python train.py --n_layer=12 --d_model=320 --n_head=10 --n_kv_head=10 --head_dim=32 --d_mlp=1280 --vocab_size=2048 --activation="gelu" --norm="layernorm" --norm_place="pre" --norm_eps=1e-06 --positions="rope" --rope_base=10000.0 --rope_fraction=0.25 --qk_norm=false --attn_scale=0.177 --bias="all" --tie_embeddings=false --parallel_block=false --init="normal" --init_std_qkv=0.0208 --init_std_o=0.0 --init_std_up=0.0208 --init_std_down=0.0 --optimizer="soap_variant" --lr=0.00368 --beta1=0.95 --beta2=0.98 --weight_decay=0.27 --lr_head=0.00627 --grad_clip=2.0 --warmup_steps=200 --schedule="wsd" --decay_fraction=0.614 --decay_shape="linear" --final_lr_fraction=0.1 --batch_tokens=[131072, 262144, 393216] --seq_len=1024 --doc_mask=true --train_tokens=590200000 --steps=2408 --dataset="wikipedia_en"
Each number is 128 + 32 x the weight over its row's rms, rounded and kept within 0 to 255. Layers, rows and columns count from 0. The size above them is the row's rms in percent of the matrix's.

# layer 2 attention query, 320x320, rms 0.0758, rows 288-309, columns 0-159
size [ 78 132  50 109  89  86  92  99 115 112 103 118 105 109 108 110 112 113 109 107 110 113]
[[112 154 104 144 130 170 140 139 122 200 169 139 100 121 127 165 152  86 115  90 151 174 156 109  76 136 132  95 110  53 163  64  96 127 130  73 175  92  97 149 100  64 110  98 159 147  52  90 138 134  83 150 155 126  78 168 141 123  81 111 143  79 176 142 160 176 127 107 157 169 109 123 170 119 168 114 148 171 183  95 194 135 102 154 145 191 126 162  47 155 130 135 125 136  92 101 132 170 179 171 115  61 121  87 159 109 143 140 117 108  94 135  64 156 121 135 163 109 127 150 135 115 105 106 123 140 171 120 194 153 151 169 155 228 110 116 112 132 148 111  54 151 148 136  83  89 143 104 127 122  92 112  98 109 100 111 108 106 111 170]
 [121 145 134 159 143  93 114 147 174  76  84 136 152 153 165 160  54 139 160 175 112  85 104 169 150  93 142 143 157 227 127 150 136  75 130 156 104 158 186 138 159 130 143 120  98 148 130 129 129 108 102 176 109 136 152 130 112 133 131 127  83 176 121 131 114  64 149  87 135 109 131 138 112 135  84 145 109 151 104  91 120  65 109 113 130  50 146  73 136 162 167 157 171 109 108 128 147 124 104 104 136 134 111 120 103 103 123 120 122  83 116 116 155 137 141 142 137 176 143  97 146 125  91 184 137 114  67  65 120  86 145 132 113  86 114 158 129 132 136 127 150 135  87 183 139 152 160 155 118 138 120 134 163 207 147 166 149 179 138 135]
 [136 140 125 101 129 199 104 103  54 145 132 154 110 101 146 110 167  92  79 145 125 163 116 183 125 142 134 169 120  46 136  80 122 169  94 114 142 121  68 117  97 160 128  87 117  95  85 119 153 136 130 155 171  89 134 149  41  76 143  72 143 120 170 101 168 179  69 127 126 119 112  81 155 150 140 151 138 134 121 139 134 152 132 180 108 153 125 182 143 145 106 181  63 143 150  99 152 136 107 131  90 124 134 103 117 128 135 185 146 169 110 115 110 147 142 130 117 110  80 158  91  90 120 114 115 231 107 130 109 113 154 147 179 170 143 144 101 132 109 132 119 139 116 122 114 121 115  72 172 116 150 144 137 134 147  84 172 102 133 172]
 [127 159  97 179 136  95 118 175 127  39  89 198 112 113 139 144  91 158 187 138 153 110 118 126 160 108 184 154 174 198 125 127 102 102 149 124 109 127 153 121 189 127 108 113 113 147 140 154 128 102 128 141 118 168 176 132 109 124 169 111 103 173 107 132 200  93 178  78 110 131 154 130 106 138 149 119 115 114 120  83 109  95 113 125 158  47 164 126 111 145 127 125 114 145 130 133 161 124 144  91 139 129  88 176  67  93 101 122  88 135 165 141 117 119 114 146  79 169  97 103 145 120  67 181  89 141 129  79 174 119 125 130  86 104 141 142  63 104 107 110 173 151  69 186 115 127 102 110 108 101 187 122 118 162 127 133 170 174 151  85]
 [153 183 135 180 112 130 109 142 203 130 115 163 185 168 119 130 124 163 174 166 110 119 188 137 144 100 137 108 100 125 138  95 132 115 191 100  93 148 172  88 160 109 116 106 141 177 117 150 129  80 149 106  99 120 153 154 167 139  87 175  84 126 113 141 150  78 158 110 121 135  96 139 109  77 142 103 151 169 129 111 166  87  94  99 183  80 171  99  29 209 124 124 113 105 119  80 127 157 151 119 125 121  53 122 120 102 113  76 121 105 169 161 121 146 120 167 184 158 144 120  72 129  84 153 123 146 148 119 158 135 154 109 132 126  80 169 130  55  72 149 106 158  56 148 114  91 133 139 103 102 122 116 124 119 126 140 118 143 124  80]
 [ 75 174 120 148 143 129 134 168 145 122  97 126 125 117 187 146  91 158 175 147 144 110 149 111 191 100 149  81 136 163 145 107 115  99 146 122 111 151 185 125 116 117 128 129 122 155 121 100 147  98  82 137 147 136 117 142  95 145 144 197  97 159  98 118 138 113 212 113  73 109 150 125  79  82 107 113  68 123 102 119 156  75  79 127 124  91 136  89  59 173 145 132 131 122 160 123 157 168 138 107 179 119 104 118 117  97 102 120  81  59 136 114 153  85 108 110 138 180 128 104 109 133 140 149 145 103 127  66 138 118 121 130 104 108 134 166  88 111 102 104 138 131  27 175  96 115 148  84 102 104 135 115 125 163 138 124 126 183 149 137]
 [ 88 113 124 132 147  81 148 162 143 141  73 146  85 106 205 110  92 135  91 101 169  65 108  91 113 115 124 105 135 219 127 132 124 119  90 128 131 178 172 139 151  98 200 115 121  83 124 156  91 154 119 138 109 121 119  99 124 146  98 170  76 207 156  74  96 156 159 135 165 132 189 153 107 168 139 131  66  74  82  77 168 117 120 110  85  97 132  98 145  92 100 136 181 143 180 169 148 105  90 113 141 113 144 153  94 147  91 125  75 139 158 105 193  62 120  78  87 196  87 152 118 151 135 161 148  43 110  83 152  99  51 163  59 137 144 149 129 121 119 117 150 114  86 181 145 119 174 101  92 139 148 183 167 150 113 108 112 139 105 103]
 [138 140 165 128 123 157 142 157 151  76 136 145 146 126 106 134 169  79  89 132 150  95 136 197 141 124 205 127 100 138  29 129 132 137 108 146  99 117 113 148  31 102   3 139  91 175 150 156 135 149 138 151 128 143 153 159 135 124 211 145  97 183 149  85 187  64 136 137 134 109 109 105 144 184 158 154 114 153 131 139  96 151 140 144 127 112 124 129 114 164 145  65  86 101  77 135 169 144 162  85 127  53 169 159  97 116 130 118 182 137 124 164 146 186 153  88 161 167 117 111 165 117 125 162 114 168 158  47 147 101 129 180 125 133 128 128  64  93 167 132 146  85 148 128 112 106 168 136 123 108 164  94 112 149 157 164 200 104  91 178]
 [ 89 124 117 118 111 137 101 129 192 117 124 112  37 156 137 172 166 105  79 170 118 152  83 128 132 110 124 109 176 135  58 167 115  96 102 100 133 180 154 137  96 107 118 157 157 130 160 112 181 101  53 182 164 148 171 129 134 132 146 138 170 160  99 150 170 115  80 105 125 127 151 170 116  69 149 113 176 130 117 140 101  95  97  61 127 126  98 147 135  55 107  53 101 130 114 151 104 109  85 146  71 110 152 175 100  96 151 180 177 111 170 185 146 122  91  99 189 118 136 130 109  95 155 105 175 133 144 129 136 132  70 115 162 156 137 128 129  93  81 139 135  86 121 124 168 108 134 151 121  94 156 111 129  94 117 127 149 124 142 170]
 [139 104 117  97  95 113  94 174 126 156 115 189 160 148  51 107 127 168  96 161 147 134 166 116 128 188 138 171 180  95 197 151 122  85 137 129 149  71  65 158  99  89 149 144 106 145 135 106 145  82 132 126  92 196 190 166  93  61  77 157 125 106 149 158 106 145 125 139  96 113 165 151 171 138 112 167 142 137  78 137 140 183  81  82  86 124 141  51 144 124 114  56 106 132 138 139 140 130 128 120 118 150 168 128  89 130 124 158 111 171 171 137 142 133 111 121 113 107  78  89 141 176  92 124 131  72  85 124  98 106 184 159 139 125 102 143  63 109 127 171 195 150  60 120 118 110 126 101 116 155  77 100 154 134 141  92  78 122 162 122]
 [150 118 156  90 193 153 187  88 225 141 102  99 149 103 114 138  51 162 102 104 125 164 117 127  99  91 158 103 135 132 163 153 181 120 159 125 134 116 106  64 140 110 136 121  96 132 142  82 109  94 123 125 115 147  73  95 107 142  89 139 121 108 173  89 157 136 150 166 147  81 178 154 131 113 138 163  74 106 152 161 126 167 125 112 138 150 111 113 161 150 145 164 106 128  92 147 104 103 162 112 120 158 128  74 151 155  95  94 145 144 134 175  88 151 137 156 188 203 117 132 162 118 175 121 121  86 118  97 178 149 121  93  39 132  79 206 155 136 137 160 147 140 114 208 148 159  74 126 135 103 164 104 136 127 117 151 137 134  89 136]
 [151 158  40  47 108 143  91 120 134  81 132  97 176 180 101 128 128 108 165  99 113 135 123 112 108 145 106 119 190 114 140 157 182 113 136 136  93 156 130  82 148 125 171 149 138 158 178 190 106  77  96 183 117  90 172 130 141 177 107 138 100 197 119  92 163 161 137 145 125 103 160 171  62 104 121  90 149 128 135 166  82 109  92 113 104 128 169  66 125  71  79 175 115 139 146  96  79 119 108 138 130 135 125 125 200 149 120 154 150 152 184 104 111 101 105 151 137 114 171 131 104 175  76 151  99 117 102 152  87 135 123 126 152 133 143  60 141 107 146 121 168 130 130 124 129 124 112 170  95  85 132 146 129  96  82 179 132 127 161 116]
 [148 104 144 108  80 159 127 115 105 138 128 122 112  92 114 143  95 102 181 155  81 163 143 190  86  87 152 134 117 117 162 147 132  86 113 148 106 150  85  97 115 107 113 135  94  92  60 134 131 108 150 119 169 105  77 215  91  68 104 188 105 112  95 102 126 162 138  65 178  85 139 121  95 141 153 166  96 109 114 133  82 160 152 160 125 147 111  67 102 107 181 113 116 158 193 169 109 118 159 169 194 158 124 124 177 132 144 148  47 116 113 108 164 109 121 116 154 134 190 150 109 132 148 136 152 125 134  75 167 151  88 114 109 152 139  64 190 113  74 107 130 147  77 158 159 136  72 105 123 115 123  90 186 122 108 126 133 151 122 168]
 [174  72 169 107 182 115 120  77  58 167 118 115 118 201 116  98 117 152 157 125 129 159 100 129 105 160 158 152 107  84 153  93 123 152 112  99 130 138 143 179 146  77 132  90 161 124 161 130 159 179 146 113 225 139 127 121 101 137 116  84 106 110 107 123 124 143 131  95 109 135 133 196 141 148 154  74 117 120 139 111 117 169  95 109 190 145  90 133 109 136 106 102 122 143 165 125 103 105  85 129 111  89 146 143  89 147 150 145 107 116 119 148 157 130  93 139 163  98  88  99  97 134 116 169 113 180  68 108  86  73 105 120 148 177 109  72 142  82 139 157 186 117 157 173  98 162  89 122 135 156 136  67  82  83  41 122 143 129 152 183]
 [123 148 169 172 122 124 185 193  89  87 113  85 121  91  89 157 109 131  58  85  77 147  82 151 156 191 111 201  94  92 125 128 108 125 103 104 172  91 132 188 138  89 117 152 110 123 181 156 119  97 113 181 106 131 133 132 146  76 126 118 138 143 104  91  58 107  65  98  82 151 108 176 156 101 141  63 134 141  84 127 159 111 136 125 145 124 146  91 125 186 149 148 152 153 155 161 102 152 108 186 163 130 118 104 140 143 123 118 107  78 120 124 163 147  89 171 152  82 167 164 118 133 106 135 111 104 119  96 121 161 140 107  65 160 135 154 104  89 100 100 170 127 165 166 184 143 105 166 117  93 126  75 121 141 144 188 161 111 134 153]
 [156  98 151 113 165 121 219 158 143 176 110  79 152 106 105 125 113 208 123 160  70  73 124 149 105 117 127 141  90 139  71 137 118 144 126 157  87 125 192 166  90 146 175 112 134 118 105 120 104 169 133 147  90 166 153 119 138 153  86 136  77 119 101 172 154  87  83 177 177 150 123 182  46  46 179 143 139 144  60 122 143  67  76  91 142 137 131  71 134  96  84 113 151  92 158 166 123 134 102 134 169 161 141 150  87 127 149 113 139 175 116 130 128 111 142 127 137 122 126  82 130 124 124 129  65  96 107  99 129  71 134 110 106 153 151 101 115 137 113 146 144 120 158 184 133 169  80 171  94 117 114 164 130 123 125 122 214 184 165 123]
 [148 129 152 137 126 162  76 144 145 138 168 171 113  91 143 124 189 140  90 107 102 145 102  90 154 160 149  94  44 163  63 179 177 186 164 154  99  95 160 118 107 151 103 158 123  70 123  95  94 159 106 172 125 143 161  84 146 158 109 113 154 193 125 134 170 102 106 145  48 146 157 155 112 139  99  96 189 115 113 118 128 110  83 107 130  91 162 147 134 125 109 155 110 154 144 159 164 171 180 100 174  74 148 107 161 168 129  94 109 108 128 141 102 111 142 135 112 121 133 159 142 106 120 134 139 103 182 127  75 129 185  37 161 149 198 168  94 133 143 162 112 117 106  87  93  63 164 107 114  98  93 124  95 106 155  95 165 165 132 112]
 [ 64 150 153  87 100 174  96 115 103 119 138 115  36  57  72 111  90  93 163 115 158 156 131 133  90 126 151 116 153 129 161 194  34 110  87 185 123  89 108 137 160 110  85 108 199 132 205 128 125 131 115 157 136 161 103 136 165 112  91  89 107 193 143 117 128 127 191  73 134 201  93 127 188 152 114 106 112 161 130 128 146 167 145 153 162 160 164 160  86 137 131 123  76 147 149  84 172 140 120 116 173  94 104 136 139  70 134 114  92 140 111 122 114 178 151 116 132 203 130  84 123 101 110 102 145 108 135  93 135 131 139 104 191 163 144 100 100 138 105  55 118 158 187 180  94 128 121 179 153 164 160 132 154  97 120 185 126 145 181 165]
 [136 131 118 102 116 120 151 147 119 115 139 173 125 147 117 146 178 115 147 114 107 189  47 134 149 110 134 112  90 120 136 139  77 111 103  97 162 147 196  86 144  93 149  96 105 135 145 153 150  34 117 126 134 161 147  93 136 134 124 157 125 140  93 169  98 136 104 104 118 116 108 152  91 133 151 149 191 155 136 106 103 144 136 167  83 106  92 124 165 146 149 105 104 156 168 128 123 140 100 110 189 128  94 167  91 106 153 110  64 140 153 132 136 134  60 138 118 136 117 145 129 115  97 170 151 103  92 124  85  93 132 125 136  78 137 226 114 204 110 137 157  78 101 135 132 135 209 119 105 132 151  82 127 177 141 143 139 124  73  78]
 [194 155 129 119  86 120 151 170 144 145 129 174 121  96 178 115  81 121 111 145  69 176  74 114 139 145 132  96 125 146 155 145 105 118 101 134 154  89 111 136 117 122 120 116  94 133 100 154 119  93 134 107 163 115 158 198 102 149  48 112 181 114 133 153 170  65  73 121  77 130 146  93 136  67 113 135 155 135  96 125 161 108 156 124 194 164 153 144 156 127 112 134  94 134 129 159 135 112 202 134  95 105 141  69 120 151  99 128  80 147 120 110 152 121 113 125 106 119 114 132 104  55 128 127  94 130 162 145 128 154 181  93  97 152 105  92 170  55 162 111 117 112  88 145  74  68 125 168 146 132  72 115  74 126  99 131 102 137 128 116]
 [130 157  90 113 153 180 130 135 146 101  82 138 158 100 144  98 108  78 127 160  85 168 139  89 153 189  57  64  84 137  81  48 127 141 112  96 163 149 176  82 130 118 129 154 129 139 101 129 123 138 124 101 101  99 170 161 110  91  70 127 132 168 103  98  98 135 121 148  70 126  88  93  93 188 143 169 116 211 126 128  71 118 166  87 122 121  90 118 178 134 138 126 133 197 159 124 123  88 213 161 101 173 123  95 166 108 136 151 110 166 157 114 189 126 163 106  94 107 122  88 133 174 101 150 162 150  84  70  88  53 131 133 175 124 146 126 128 128 106 143 109 182 108  82 125 122 161  99 138 111 179 178 112 104 134 121  52 106 120 123]
 [162 166 104  90 164 168 125 110 159 119 105 159 116 151 148 149 125 103  64  77  70 121 136 129 128 149 139  96 125 170  87 112 130 137  96 108 171 141 112 115 108 129 124 146 127 105 113 102 125 130 135 149 168  81 117 198 184 149 123 125 135 139 104 126 146 124 142  71 171 180  89  95 130  81 194 124 158 205 156 194 139 166  80 107 141 121  90 102 148 103  97 172  69 106  56 145 152  89 128 153 100 153  92 121 105 147 110 175 136 146 120 114 173 138  87 197 163 100 139 160 160 139  85 114 119 130 123 126 111 166 114  96 135 180 137 150  92 143 158 122  73 160 125 172 162 149 122 173  96 140 124 140 101 128 143 219 157 113 128 138]]
# layer 2 attention key, 320x320, rms 0.0785, rows 288-308, columns 0-159
size [ 88  60  68  97 104  73  83 121 108 111 100 111 107 113 106 105 106 106 103 105 102]
[[142  77 137 101  92 152 139  90 119  56 134  87 144 151 100 162 108 131 144  99 122 145 161 131  82 160 121  86 130  72 122 149 163  89 155 148 136 141 102 173  68  99 122 187 107 194 164  97 127 141 111 115  90 127 132 115 106 145 130 136 169 129 115 113  86 114  80 185 158 113 113 149 134 134 115 121 141 123 147 109 173 124 135 154 125 117 106 126 150 134 122 169 130 126 119 205 175 138  54 118 116 155 128 100 116 166 168 224 165 172  99 151 125 102 146 103 141 107 127 140 141 192 164  77 113  87 159 166 130 165 131  84  59 140 154 161 117  77 181 144 134 131 114 123 181 181 100  95 168 166 149 172 120 144 176  97 135 125 126 188]
 [128 127  98  87 148 120 167 153 149 161 138 122 114 113 118 100 134  94 126 142 107 115  88 139 172 140 153 170  90 127 187 115 124  81  97 110 167 141 146  61  79  77 163 150 126 146  75 133 139 110  97 141 184  99  81 180 133 126 132 107 138 101 164 149 170 182 168  90 101 133  87  98 135  60 107  98 138 114 149 135 168 158 135 107 164 167  84 106 134  99 149 140 106 137 106  35  71 168 172 136 133  80 135 113 197 147 114 103 149  90 159 129  87 159 162 147 142 115 153 106 124 128 106 138  89 166 121 136 143 119 123 162 166 150 120  89 166 152  75  70  72 156 155 104  96 136 151 166 172  73 124  99  79 131  66 195 100 107 110 177]
 [114  81  70 170 204 140 197 137  82 110 162 174  58  68 150  97 154 123 112  96 148 126 109 137  75  91 142 180 115 165  84 123  85  94  85 126 152 135 122 120  88 138 122 125 115 177 131 155 125 115  89 132 157 179 141 135 182 140  97  65 108 162  76 150 117  87 146 130 162 145  92 179 134 124 121 140 188 137 186 137  96 132 144 144 144 157 200  98 163 105 159 107  95 173 140 172 154 120 170  88 139  66 142 147 110  80 120  87  95 173 161 155 102 153 149 139 143 127 118 167 168 131 147 170 131  46 149  71 146 107  50 143 103 109  53  84 113 159 134 134  71 100 117 208 125 172 141 146 148  80 147 117 147 207 113  98 186  65 164  82]
 [113 108 103  76  87 102 118  93 147 168 142  60 120 143 118 152 134 165 120 110  97  94  60 119 162 112 166 135  40 124 137 160 127 150 109 164 145 167 104 148  95 124 173 112 157  98 130 156  77 101 197 103 164 130  92 158 124 118 118  74 100 156 203 148 139 133 157 168 112  81 127  94 154  97 145 157 112 108 200  87 118 128 137 153 141 133 113 139 124 136 118 105 130  82 127 175 193 103 209  96  92  85 158 125 173 167 117 163  64 105 175 151 152 135 140  90 141 146 123 184  93 199 135 149 116 115 183 142 136 126 103 121  95 109  97 120  76 102 104  81 158 126 128 104 155 166  63 162 124 172 143 158 145 164 116 167 166  80  80 124]
 [172 124 179 116 140 123 185 119 101 148  89 176 103 131 152 143 101 204 113 144 133 125 112 165 105 145 136 163 137 158 187 149 125  68  95 114 133 123 101 174 134 137 151 219 154 157 105 118 146 131 125 163  95 150 124  82 138 143 133 105 127 162 165 117 119 112 200 145 124 130 134 159 111 115 210 166 129 138  98  85 104 175 127 154  92 177 120 137 139 137 171 121 131  35 106 213 145 178 134  98 131 103 142 116  68 139 124 147 115 125 155  83 159 140 123 132 168 147 112 190 150 166 125 152 158  86 213 136 127 147  76 163 116 105  75 129  69 121 153 106 132  65 107 191 129 133 180 112 168 133 143 188  92 178 205 158 161 177 161 113]
 [137 116 171 165 109 188 160  63  90  68 116 117 155 109 124 129 148 115 156 160 152 122 139 187  60  97  95 137 172 121 157 150 203  98 134 147 146 146 148  77 158 169  68 144  67 160 130 106 140 180 157 116 106 119 113  79 130 120  86 130 137 122  95 135 145 110 104 115 128 127 151 130 135 181 110  96 121 109 113 140  73  96 146 124 139 161 156 135 111 149 158  80 137 138 130 193  92 107  94 121 158 124 125 134 154 115 131 207 139 154  92 108 107 124 130 150 144  88 109 136  84 146 115 157  98 128  93 114 102 167 141 130 156 148 172 107 162 126 142 149 115 123 152 186 182 160 171  86 142 118 153 150 135 104 117  61 139 182 167 119]
 [130 125  98  80 145 152 161 150 134 167  76 146 158 125 161  91  81 102  89 134 111 183 134 105 149 125 119 105  76 126 113 101 117 102 107 110 105 149 116 176 122 106 131 138  77 170 109 112 114 100  25 148 123 135 141 167 182 163 120 126  88 162 132 158  74 143 130 196 153 144 109 126 123 118  93 194 166 153  98 159 185 122 127 116 116 115 140 137 175  86  73 107  86 166 139 151 159 159  98 134 169 152 170 123 110 177 120 104 184 164 153 140 101 118 163 155 115 147 189  84 213 159 114  91 135 141 119 120 130 120 102 149 131 126  71 118 117  74 187 107  89  80  85 115  90  84 114 110 164  83 107 100 119 137 183 153 114 113 155 135]
 [134 111 120 204 162  90 103 169 105  40 168 133 109 128 128 159 151 120 185  81 123 124 143  95  63 141 141 124 182  88 102 112 164 154 166 140 143  73 136 128 126  96 112 129 151 108 149 141 179 169 122  70 128 107 155 119 114 120 191 175 207  85  45  73 173 125  84  99 154 129 124 181 124 110  96  68 123 122 137 147 158 131 104 124 152 135 136  83 124 119 159 214 193 168 143  82  88 131  74 158 137 129  96 166 114  72 162 129 112 119  88  84  83 142 143 111 121  86  74 116  87  79 141 119 111 148 113 143 141 128 178  50 103 105 181 171 153 153 105 177 156 166 189 110 124 189 129  97 156 117 126 122 138 109 111  92 101 150 120 145]
 [160  91  91 134 126 112 159 151 146  93 114 115 110  64 121 147 125  70 174 108 175 125 110 146 108 159 108 141 161 127 135  98 120 104  90 117 168 137  99 126 132 135 178 188 135  68 106 163 132 131 154 138 143 113 124 163 153 146 191 120 125 122 188 143  97 152  74 132  90 132 157 172 147 138  86 114 103 152 160  59 162  75 187 206  89 153 139 113 115 168  66 127 153 152 143  73  82 118 135 167 163  98 117 124  98 216 129 174  85 114 110  87 122  92 127 153  72 136 180 112 105 197  94  90 122 175 124 158 105 213 114 112 116 105 134  90 150 108 132 113 105 145 134 136 118 134 155 164 171  45 119 119 112 173 206 116 195 145 170 177]
 [154 107 168 140  60 166 155 139 156 148 119 102 154 170 157 132 165 162 131  62 142  87 143 195  73 167 114  86 116 168  72 158 130 109 155  76 112 163 133 172 189 116  89 140 107 104 155  94 171  97  74 150  92  99 100 109  90 167 155  76 151 181 139 110  70 118 141 106 171 165 115 181 165 137 114  89 116 150 129 148 124 118 170 161 117  82 124 100 111 123 152 173  92 115  75 106 149 177 174 105  68 171 109  78 127 128 136 157 121 120 104  97 140 104 156 141 156  71 139 191 176 116  97 114 124 121  88 128 159 123 138 108 148 149  82 128 138 124 144 131  45 153 137 150 148 115 141 133 115 165 152 123 143  82 148  96 146 153  70 123]
 [ 96 133 151 145 143 164 142 129 146 147 119 212 130 100 131 170 200 119 176 154 130 152 133  69 160 112 163 119 112  76  44 123  84  83 109 123  92 128 181  73 106 173 105 118 140 141 120 153 113 118  93  94  81  89 170 103 129 135 133 101 128 148 130 143 104 129 147  87 165 111  90  90 120 142 121 144 115  92 140  86 162  94 113 168 100 133  89 200 136 119 138  55 128 186 103 176 153 124 126  64  58 137  86 130 164 101 108 171 173 142 113 130 109 131 100 121 162 124 124  78 145  96 155 114 101 130 144 122 144 130 169 131 153 111 181 107  53  95 103 102 129 127  84 114 112 155 174 150 131 103 192  80 195 110 163 132 163 117 118  74]
 [155 119 124 114  77 110 103 130 108 112 131 142 125 148 111 145 160 118 147 120 161 109 175 231 113 158 163 122 136 126 102  97  96 147  97 137  88 155 138 135 158 122 137 123 177 155 117 110 132 106 121 211 111 117  91  51  90 142 109 155 149  91 138 123 133 107 164  89 149 146  60 139 178 129 132  86 135 141 150 146 144 138 120 128 128 119 112 120  76 220 170 130  90 129 134 133 112  92  48 125 121  97 111 168  76 117 153 129 107 145  85 113 165 135 189  79 114 112 139 126 160 150 208 151 172 106 103 131 131 151  74 169 135 190 162 138 180 107  93 191  62 132  76 142 186 138 114 100 116 136 134 102 106 158 106 123 166 100 176 182]
 [112 148  93 139 144  88  95 138 134 178 140 144 166 111 103  85  61  57 140 144 138 125 139 118 122 159 138 129 121 117 144 131 123  78 130 115 115  95 138 167  90 121  75  54  92 107 170  94 131 108  92  90  74 129 112 111 170 131 174  77 110 179 104 125 218 198 138 161 152 120 128 141 124  86  99 107 142 181 126 163 101  85 134 129 181 194  77 132 116 199 147 111 172 119  92 128 180 140 110 147 125  57 169 127 124  85 124 120 174 135 120 133 130 150 118 102 165 141  58 101 143 128 162  92 135 168 136  91 173 126 155  81 144  43  66 141 154  95 144 160  97  88 195  76  98 169 113  94  70 115 149 136 141  99 143 132 123  84 114 120]
 [134 188 104 102 108  93 139 197 158  76 122 122  88 133 180 104 117  66 136 127 110 133 163 137 175 139  95 121 158 185 157 146 152 158  67 112 174 138 103 163 103 188  98  84  72 132 140 176 154 155 166 176 114 114  76 125 120  77 149 141 145 138 152 112 121 167 125 120 124 105  75 140 136  99 101 102 144 124 151 112 163 111 170 158 186 155 160 136 112 137 195 110 222 155  86 104 174 119 124 206  95 122 129 132  85 147 136  99 168 174 159 177 149 152  80 102 116 165 141 132 187 148 131  83 137 145  94 166 119 155  97 150 173 142 139 124 121 142 161  75  79  66 136 126 149 138 144 132 156 197 129 134  98 121 139 114 117 127 102 155]
 [145 123 143  93 139 164 162 161 127 187 138 140  91 155  91 139 109 137 160 117 171 115 173 107 135 152 128 111 158 188 196 127 116 100 133  92 127 144 106  99 111 110 132 148 108 145 119 158  63  95 148 136 159 175 162 100  89 162 164  83 124 118 130  99 116 160 113 147 116 110 130  79  75  98 111  89  77 102 131  98 127 117 147  87 130 146 102 101  85  95 152 211 146  69 117  75 111 162 187 194 113 181 135 163 123 109  83 138 110 115 115 146 182 159 166 121 158  33 136 120  92 156 135 182 197  90 106 156 149 140 107 116 127 133 160  97 150 168 107 144 137 211  92 129 111 134 118 175 126 128 125  62 164  91 137  80  99  85 131 107]
 [155 140 171 151 138 120 127  88 159 113  88 147 133  80 121 111 164 109  93 138 162 162 115 138 183 154  90 102 157  89 147 106  85 141 129  92 184 158 144 140 143 151 159 126 107 104 127 169 132  87 107 121 143  79 131 121 144  97 183  97  78 135 126 137 111 170 124 114 136 147 150 146 159 141 146 156 157 111 189 127 152  99 191 144  53  96  67 154 140 108 182 152  81 121  78 106 122 116 217 132  92 112 116  94 171 129 145 125 136  94 111  96 141 154 105 168 185 149 119 149 128 126 199  92 154 182  62 110 174 114 131 148  97 102 104 153 132  87 156 124 210 102  85 123 148 143 178 105 105  64 129 132  87 134 149 105 141 128 170 183]
 [ 73 172 156 187 117  74 161  87 130 172 115  86 158 170  85 101  71  94 154 128 135 107 144  93 120 123  87 162  93 147 129 126 161 115 144  73 136 109 124 139 106  82 151 164 106 158 174  84  79 130 126 119 136 206 167 176 146 124 141 126 121  99 154 170 142 142 126 155 166 120 154 165 129 103 134 158  99 171 130  78 148 148  97 121 109 129 121 151  64 115 176 119 176  80 169 116 110 107 159  94 114 107 165  89 126 117 172 121  87  66 107 145  88  74  84 125 162 159 173 142 137 209 156 123 144  87  69 142 173 151 181 151 142 149 109 162 131  94  95 134 104 144  95 140 158  95  96 152 141 111 153 153 114 114 122 147 162 205 132 119]
 [114 127  55 154 134 152 127  84 151 144  95 124  49 167  97 143 108  96 150 131  83 129  91 108 136  80 126 144 105 117 104 135 169 163 129 120  93 141  96  93 113 167  78 149 126 102 154  74 116 107 130 158 148 131 149 114 132  89  80 171 115 159 164 106 145 133  71  86 119 113  94 113 166 155 136 151 156 100 120 101 140 125 149 184 143 140  82 175 121 106  90 205 171  87 150 100  68 149 152 139 101 134 150  64 142 118 173 112 156 109 140 114 116 139  55  88 109  95 100  83  73 140 112 199 104 102 125 108  86 133  94 144  93 115 155 132 155 142 188 185 165 167 139 151 165 112 175 147  93 121 129 126 133 133 197 107 114 115  96 100]
 [140 141  99 102 147 189 147  73  87 169 124 105 154 144 115  98  96 153 157 128 114 112 112 143 111 130 167 116  91  86 149 101 151 143  83 155 109  66 121 171 129 122 171  52 139 198 128 130 139 117 109 120 196  86  97 181 153  99 132  85 139  85 127  97  88 106 138 130 190 142 125 120 164  70 133 167 129 165  84 133 144  89 175 181 136  80 145 172 126 105 157 144 152  82 154  84 147  85 153 118 204  76 149  75  95  91 145 127 104 131 144 102 135 134 139 131 146 117 184 171 155 120 106 113 183 148 132 165 123 115  99 111 157 117 135  64 146  64 126 191  69 147 146 156 112 121  99 121 201  82 117 110  87 116 132 118 169 190 125 103]
 [ 98 115  84 150 130 140 115  91 129 118 125  95  55  68 123 178 141 153 118  71  96  82 170 111 153 113  72 104 170  86 172 121 124 140 198 124 141 126 120 135 146 139 159 100 164 123 161  60 139 125 161 166  80 155 142 168 108 121 155 114 132 162 142  98 151 132 151 138 140  82 155 128  79 166 143 146 107 147 104 145 135 116  87 161 140  72 150 112 129 175 119  67 174 129  99  98 108 110 124 150 154 129 123 114 150  58 161 156 252  95 134 177 138 165  82 132 153 194 134 139  88 129 185 115 146  78 134 146 120 125  92  87  97  80 189  98 147 141 129 122 141 112  98 126 135  62 155 121 136 169 137 135 161 101  98 114 137  87 167 106]
 [ 70 105 144 109 152 122 135 176 133  93 117 136 127 128 104 110 103 123 152 124 138 128 161  65  76 132 143 130 148 138 136 168  93 109  93 187 106 158 178 121 166 163 160  90 109 105  92 119 119 124 110 149  96 113 123  85 164  96 151 111 158 114 193 181 139 106 114 105 133  91  80 151 157 140 167 108 144 111 115 132  99 104 122 120 141 136 160 118 185 133  80 134 101 132  97 149 112 139 121  74 183 103 127 117 209  97  98 109 160 147  85 127 134  93 153 105  75 111 139 139 127 135 102 167 106  54 105 144 140 105 156 148 108 123 159 184 109 138 200 149 162 121 132 124 117  73  68 108  91 136 162 141  97 145 110 133 137 112 140 214]]